{
  "n_head": 4,
  "norm_place": "pre",
  "rope_fraction": 1.0,
  "init": "normal",
  "init_std_o": 0.00443,
  "weight_decay": 0.0,
  "lr_head": 0.0218,
  "warmup_steps": 30,
  "decay_fraction": 0.488,
  "final_lr_fraction": 0.0
}
Each number is 500 + 50 x the weight over the matrix's rms, rounded and kept within 0 to 999. Layers, rows and columns count from 0. Numbers have three digits each.

# down: layer 5 MLP down (transposed), 896x224, rms 0.114, rows 699-726, columns 112-223
# up: layer 5 MLP up, 896x224, rms 0.235, rows 700-727, columns 112-223
down699:528527559439405368520593477509483549589522511592496462509419538489466473498615484435413437509478482496496517566498480648496531576545661440535540566432459517549560454476478484487504444467538520505418562530584469590439459311557556414521559491585431475571390537530546455544541544531481479433528526584537464564486553520482428536519595456501
up700:511510531450502487454641558509469438463491441458497527523483381536614462458403598514513472475528460497539495517613615447541529534434460418463528512596495528563451543448394352454548472492550476461479531513478529489503515368606516473478511506497528525513489555566489471518466472330578532520534473448498544477390538478476381487480492507335
down700:438515537422520540481570457466429536397505473489513479553475475529504471599506517492593461529477488492468526521555689477494510572440528537491500540504533517589440489447525427400575527482491468491520598504529519483468545580577524551478504509448498533443541528530507473488510445458503456490389526521430517481456429503402531515512358505509
up701:506525495485311512523474513502442478551526463472565428451465474531500398500582394524432422514492454455618421564478548575455500477561567483560432526504550552522476514491603444476577463551500470577472573553479513523438560396459515508591491510496573518499376511483592538459393496425454541547513427414497544469526635540461507492545490483430
down701:585515483549475454456554513516559482544431523511519517497526517554554398499511484604526457472452449458449452530543494540479548550480502560454498487487479392531437494489575461591614441466490541541464481519441448453539467551494584470567454437489420556496400481518559482531419514476508416532487447436418540484557540541457585601530576495512
up702:467513518571445502514456502574546473493521520476485484459495471531468530448546514488494581515548488531534448554561556511444486464575502482494475584519539533483486497478578546601420426469571523525506443553524522480417535457511492551442442439498596530526492468581451468469416475431551457542492560488532505490458455493471460513412500469459
down702:542475468562531522445441538457504438518524536486537395574439474539606536414530530457447507447422528524546531389500474544626487593487510463470466500503478450473462437502453475486521590553434462526507520461494469494501517446553551547601483525537493465485476555472480469501507489483518518543415461532510497500532498490594443545492536494470
up703:503527492526621581511425574503393537508574449420552546345442584572472464473541560445478495489462514484492431431454544406560471424559451478448545536464506596547374478488518545535597583424513554503483465432418484478579564495477557441586395540585548527588602499447481491466491442525540493502530541580489524478408411490494439465569543533441
down703:539479569509491472439448493566554497513589495550484515541497614539575499499478497426534451371488559527494505413562540430486517576486496590513500512527545549537454428526474480476541492473599545483472471454473471560591411525531492500483456534469504552564491407519537544488462487641426497545485479609483509625513461464471390465455428460502
up704:388457508516492487483558503604579459400434540549477523540509553558505465408524581456516507428469546509432454459529435479459500517517449447430438465475492581514520533455449467448397502550486553598534512401585660582586458504561474499537460568419426478439457507500514486505494531451514436459512558431422505562484547600469483559545482579493
down704:552477536420483504418448481427534498434502539459503599502464420509470510585546485509426498356494524368531486523446523498550525564416486491459534455470586478474505397573549417403465486401456535479494493455437521560549506577549530538546476485530559554433517481549536455526523588464547521531462507516579474538510462621498549488523518638502
up705:498471609483513567421517529458548534402600645513520543587601496546395522406468534456418562449520566507498505524576504434536386475510533539575426538474429617503539503533460597573416563586536539513582435429565490432448504445437580482453587502407525484517412524638508381558489401496483424554509544464588557549433555520603375516566427445527
down705:531503578452395532470523619469521508548548501483435545512462448463465484379492480509441610527480571607485574576590563471516467541450595417486473524529489491460508490529521493592547485526501565499485470415487505495471556415378535572411589555514511479520532507460571480584521446471468509545526499513663557453492469430584385491538465477556
up706:549447486563491508511437503495547466473474548439461457408538503465496519499491481439539541524548472390552465529558478531574570497486530528530414526525459515519575463518437478515536482522461531506547440418528586516622432448495421549417466441517500563524573509484538467556461564494462437431544569424573546482495579523495516562508472540488
down706:520507455523513548503417457513502447508447428469548519438534516477566480519456515483443521424566506548544560500448479517550436409548564509479491553466532519428488479469469516434574491540437517489498482398473443561507509542490482529543513519545486556557471481595465498509475462520452493472543519450526531548476516418563548532536480558575
up707:494439443518483471468439479513466465529486579458508603499444567500475472612542471439552474580492492508541457548484425458558486573541526547517552498485496553514513469461470544433486433510420515559532428478531508503474559455564575544510393525514475520472529453618464469523533499444508492535442572570342547495533464487516452443515498490505
down707:524454521504530469529483569527430617483479454574504524509547473470535532595459479549550508509472538544460485493528544478513551501526541485444602471432487395550539533462466468486493594449433474559547485520493551507417534455477473430549536501538497430541548469489535604532429514478571490502507520507443459465468541525412425449524456587437
up708:442484532581551483472478461512425532488498531499423465450462546533453461432576492509493446532453489503375519466440504431529470541444539485454467531401471644421570460502438472467465417456418568506531430436488446472551588517492534553601425504554528529467460509562451551578561511510433532542473544569488391510399529466477470439469464541524
down708:490504404416512520490373470520515459473556477487483549458484528490559436467457452587605446556511552483530437467453534472523459624464595467498490483472440540491619443634497487518398479433486466519512493518458573631513575538537437487532503431440520473470505536423591495440530526474534516570566459574361475439567497447492468446516604535508
up709:510518507487462516510580538497395492455581481581483451532568540540465474476457441404538536446521446540646587475484499411506479474552491507472464525527566389500500493577518523538460462514432484470551492495450428416474565519518464538445546455570480551440507504520427519585420483512525530522599525532555493436410459460566554460519514554555
down709:549443425495541513434519561469432432479491549530490552556357526502559568404504509450424497487501493501483456494505415512458510610510571488562549442417449511529591516509495497584488553443531474412424539452514481545578524566479420486452471523554525492485522482528527523379479521488513472527448501396495506528483470470478536505495617483537
up710:589522464467542458424480487507489508410553468506496445560499433626547468462498497516425487553520454622472555445509465465504447455561378428617581514670523447418450505548516585615537505509493453531531421482510492560442498485466488523563554522502566432492490580423574425555409539477492465465497444475520477472442454523614475443425499464510
down710:601491486467539492455458460387493429440492522489469562513516463475461511526514469522393531527519479531503492425480504473519601564501564486545563519484609462474465497530522515474505473487540501461538453587538470555479560401485509481602424528473442511531493506451544461530470533469612482516570581412571562513590470483490490539486517419531
up711:432549500461447566495497426576593552437460483457424476510562436471600403546491462431420474551450453455578477502483510473592492483528474418472499450507474537533521561345463485587531488485566493489512462457587580489572555556519448534545540587499534542541518509574565555511503538547473461533399642516538483489420455552519520376497492464407
down711:538477441526382513488536486547536520403413471496423503562570488430451516497484535399382588430430415528371555560593521530497449528473538430488507547495554497449448450468463505518472468467414502469511507509622533519551553524539578500544554572534588523457543536480527541486419522464426464593421531511507491511480479559474474494510488528518
up712:581511443462465419515454436524441572416594446566463488552369564505516503501466542444466573478474457495542537466427455415414487522544483482374467554599453494563530451464550472536451542435431482509536467423539436450558560479572517458496434500555501556508403546479461565472454532533599496574590546507589454652520508539544603578437573474486
down712:525447518511504445606602570467515481443491466598494528503496441470562447446398505493488388485618511540537498537494450381507433513420527462473508494526475494469463536362477565579518446500465524580584469558531418534552513503645485485591424490434524508575557498448543538527449420553494474508608563471482442516469400499466528535520425484565
up713:426502552423451427482546421529419469447570471440553547489466552346502481544453488520503566451458491503395539418487539470474484518493456465488529455477503452585540443497434495533501564534455517536376515446497545526547563537443606592467466421444509503566524514437385482527495493487511483465435467475481524498581521433482469591456463551415
down713:452428469556558444499439427464595507488498511476533548531412534546479473493517436621561497553547438460514547393463498547462477508481552586438492471485532556557558608446495451457436416370448453534552527499497459489476471559603432470519568603493515546518453436434598496524619575430438528558547548547521430469503535477572482503449580494505
up714:523492483532516589556464552491524513459574697530426508493453508464500456491477538505583537465460395505609485501451526456410523414486516463517455496518442470502524542609527517569467521475430450539414528544573431497544572491489498503496591505476526538499459493540461441609461560544484441441426500460528469480508551503431460518500656476489
down714:522568400526539600538522505427480408532509575531430463492454540537550531488463434493458429432466547524608557507520411497455585582434515477492568485460502432515475449421448562526517470417582491516466508478537474533534516457543528462499612488524538449491435551540503511552441519395466436543484564449538478458626371544544545510570635437542
up715:530457442531443456444524513488491495449473473535418348464428489550436416447524483496573449455481474536545524476534518504503466484545418565501457493491501577495514418520505547527507553483442594488501551530479560508514517455476622462431512524455540503524556485661500546490438534467579558509589469436466663475591442496536402587501489559439
down715:531539479454508491481464552535527423583475492488481525448478454433492536572525498561481512491558607499442552444465537468469536449514522505497524488381547421469559524382522509507562560505515564445476529511452485482522517443467416567571479467519463496503424480557472524484526399529462428526415390453563557473533471541571432562524496478507
up716:493466495524470524551494457464563475512570534442543565501469515474469455513562419569422520495496482454471485530425470526450455498447574522501543492451518549461487504540423393450540461497510589446459489406455644436523499535487462512523507568549553495399444504443513373508544607499454506460440478538534547485521543460534463538559496421495
down716:506518417629462512520521576478498493527601480491605429582477428459482549471520555459486461502483528493463481542458412524533543528437600493501457499521561482567558450469449507563601485482500426499453531527500533479533495566481504604556490475550541424583458492500530494490542552467536497494511506533485526510480512447444511482599414395514
up717:501479539486475408533478521504467642463469452549514522546533443511433470466556467533483486520455474598464394451523485500468542464554553532415505543563459578474512526512465466480465497589454593458446509434438656458430489498381456396502481502452548577439511543455495495460568441488391654543434456525463527633427471474480519517547400533500
down717:456520515463486562442425464566445517507537474434502544512453505476497536526581487553537445478494533590489512457441526553499513436601551502408581459514556501418510458537431515555482565548481453503510398512473566524438515416452546503522410526514473561462524496430595466526464393479530509394441563505534434565447471444439474514495523519524
up718:505471541495511471530527483588548568518488427466488525597475506547421487580477467481471577543520489599437527575483472463422531484531547517529506519484425503562465530578502435504533487548452523437413470440484571528504523526509456455498464655482449465465513489410480508556477516461527511505587433443564481523554513482579495517540510609496
down718:661586435571498399567565553453575416547487450519516576527548517533483489442528442506503518431506502528541522529554448566563560489487541530510455482507537500490479482574522470469451484424500465491474441476478507492459496459550564455579526521491504468545484435480434448473519456555543526559462456498507545515472503467489492405618485478528
up719:520577437480558386451382483565548569530496594604532513542496462553393442477456504551468482587581465413433486521476503485491440498473533445514449464459457473482583618435547431540510380557469509486495522505497513539491544504532599391488496493565514545546507567424469523508524554555606440453503477550512473457501493508496485411452597464519
down719:456510548518507499504557499477425502484497450469500453483563526527562497505530533456568511401470474588487519452457550558469509472526434496520498469558482509534456394474503526449491587407558524496507490442516533472577513478512484556520477455466500527501595470586532417415514412461448445558435598413475555463520611508556582599591336554506
up720:549402511508427514421559581487519529476425556437600459496522466454459464460521526430503530533523405402546481557481505502445496505591481556495497431501450436451447520396582520490475508483492555586496516548435526593554503510488551467433564498529438458458502380545612521545519471528497515459483509598623506546494530567565500538548495530458
down720:454426448550419465455481495527454583498434500531540488467515610507495528478467456504521439604556441533551488524534492577597477532539517505534527433501409404497530415483564467531503513468504548540519427501483430630481497488414530497447519482603466554496523476468517516486440497545487470537556592476509489624543441568565514525501490527437
up721:468504579523577504552445493568608455559571490548475514512520460472519546541498543503442557521500530528583433475521446425568471469423458490461425452517459474468485555522443486436474403525465503472555448572476450506473507526502489471482494531575478544472453564508432454549549594502500634597479381420471560527453523550419559594466536479578
down721:462500533464586530489430475446518535434504514571436446574553517527633483559528408577503400418503547587547560442513556501461527540400444564545498502487411541575513508500502479485545564543501521563516507473521522514493513435397582369521406464593493511537543517472490453536489511531505488515456488524514441443478534413501546459520595535538
up722:379462521631571506553570550432501470497430537443454495516568397530471509437468525486471458501418501450549465450460526502529513481594507546509412462497420601481484445503535588568488493542484482478539489517463528530524439472466395495527499457461487433506538537484566526574580565526573493461561528448491582525516504469513453466464618518536
down722:476430514536496534501492482535487412508475568537450553496496457495555421447497472489459429494473544530485455528505484450572468495460486557470497564586414563507498453547490513504422527484454517495538576633556534501523500414616553635512548437472493481479429472524543516444508449568514474506531472407519469563491502499583367591503578455551
up723:584458472445583520439544546550557538541483445501492572460539493470447478556492568465516544486510515504496525460459535470529585517575547399466466563517566541479549511425453441510451459582534502577546587455560457501453472532533508549440500528491492569442521509499518564542541587519543511458464507391490483535525643484453417526496505557490
down723:523437500532558577508474578472556460408480469486501530404516536525466546486512615499563488453469542622438543535593454483514501382515599553363447566472509445418508529418463557553475515530442478567457606482485596442453538467436464480560446413465541429521545489545556553473533546522468486519414430492484421500423470467604587501521541557474
up724:518527441532460529460525458596589505515478555476538565549499546476443522432425477579576556510464529598528505354441455535440605572546406536409483470509476525461585554464423425591426447527480585505539586493479471483526534415468453499528404425394433407541551462568513482461482522525545413500529449495474520448468510509449538486457551525503
down724:517491464506460544397505416544497495448460551487542553495519522508509553476329539498560523487462436509437496493474559522531487525473499475473483494607574565504512621507569527468527468406393511444430470536586514510460364539638468530500547494457553462459610484404475433523512508480476507475509594569471524430500546473582529552516572480447
up725:520491568610445467464445455496569491530581500519570522506541417503467507543504488431551529515474501525466440462409463478558538552590552539552525556463464487441485511481551443522575493551468436525574410467500518493566498573502613462504541493474512466421487505393424448544478436459517405461531549519450536586517480453478571514382398595517
down725:465481471491467488500500524503527536509500437524521468483507561560475476530498517409568534430516446484524469479517485614645532453368503474494530606490419533408571423415505542474538535482411419428473393489562448494532507466518476535501471514509437514468524493551628519479512574543501537595524490556500450519465500615530501433526552494481
up726:553441586481505454536455525495451470492500488455371466479572486472548518470513527479490505515539520545615496534485503411492557508533471461488593521473525549512530466453501500551441588513610482438454526469518348583591472460412475405563385459428468524485474519466467535506624541484493456383539441573561508527465479521487631412551456463475
down726:418488573459599499508436513431450538435475540559503569492589574570453625517626608452578504460472498495512498445415470436520460596458500478543513460451489453556492520459523532497478563553509495434484516502458457578536500514472506421516410482548496490538479490524578434477540504429524431502426536485512479540566483550485527468487411395523
up727:493554502473516488476514461472509456508433541439486508471457418517532557398501518516480506618454485514505479544486512524495551521552490457509431493498419510629558522550547442584457527508604520486516479533417407436568498440540481499527547503479502579570446489517498498486644569478455614404452482524513497527600563481588604504536414521477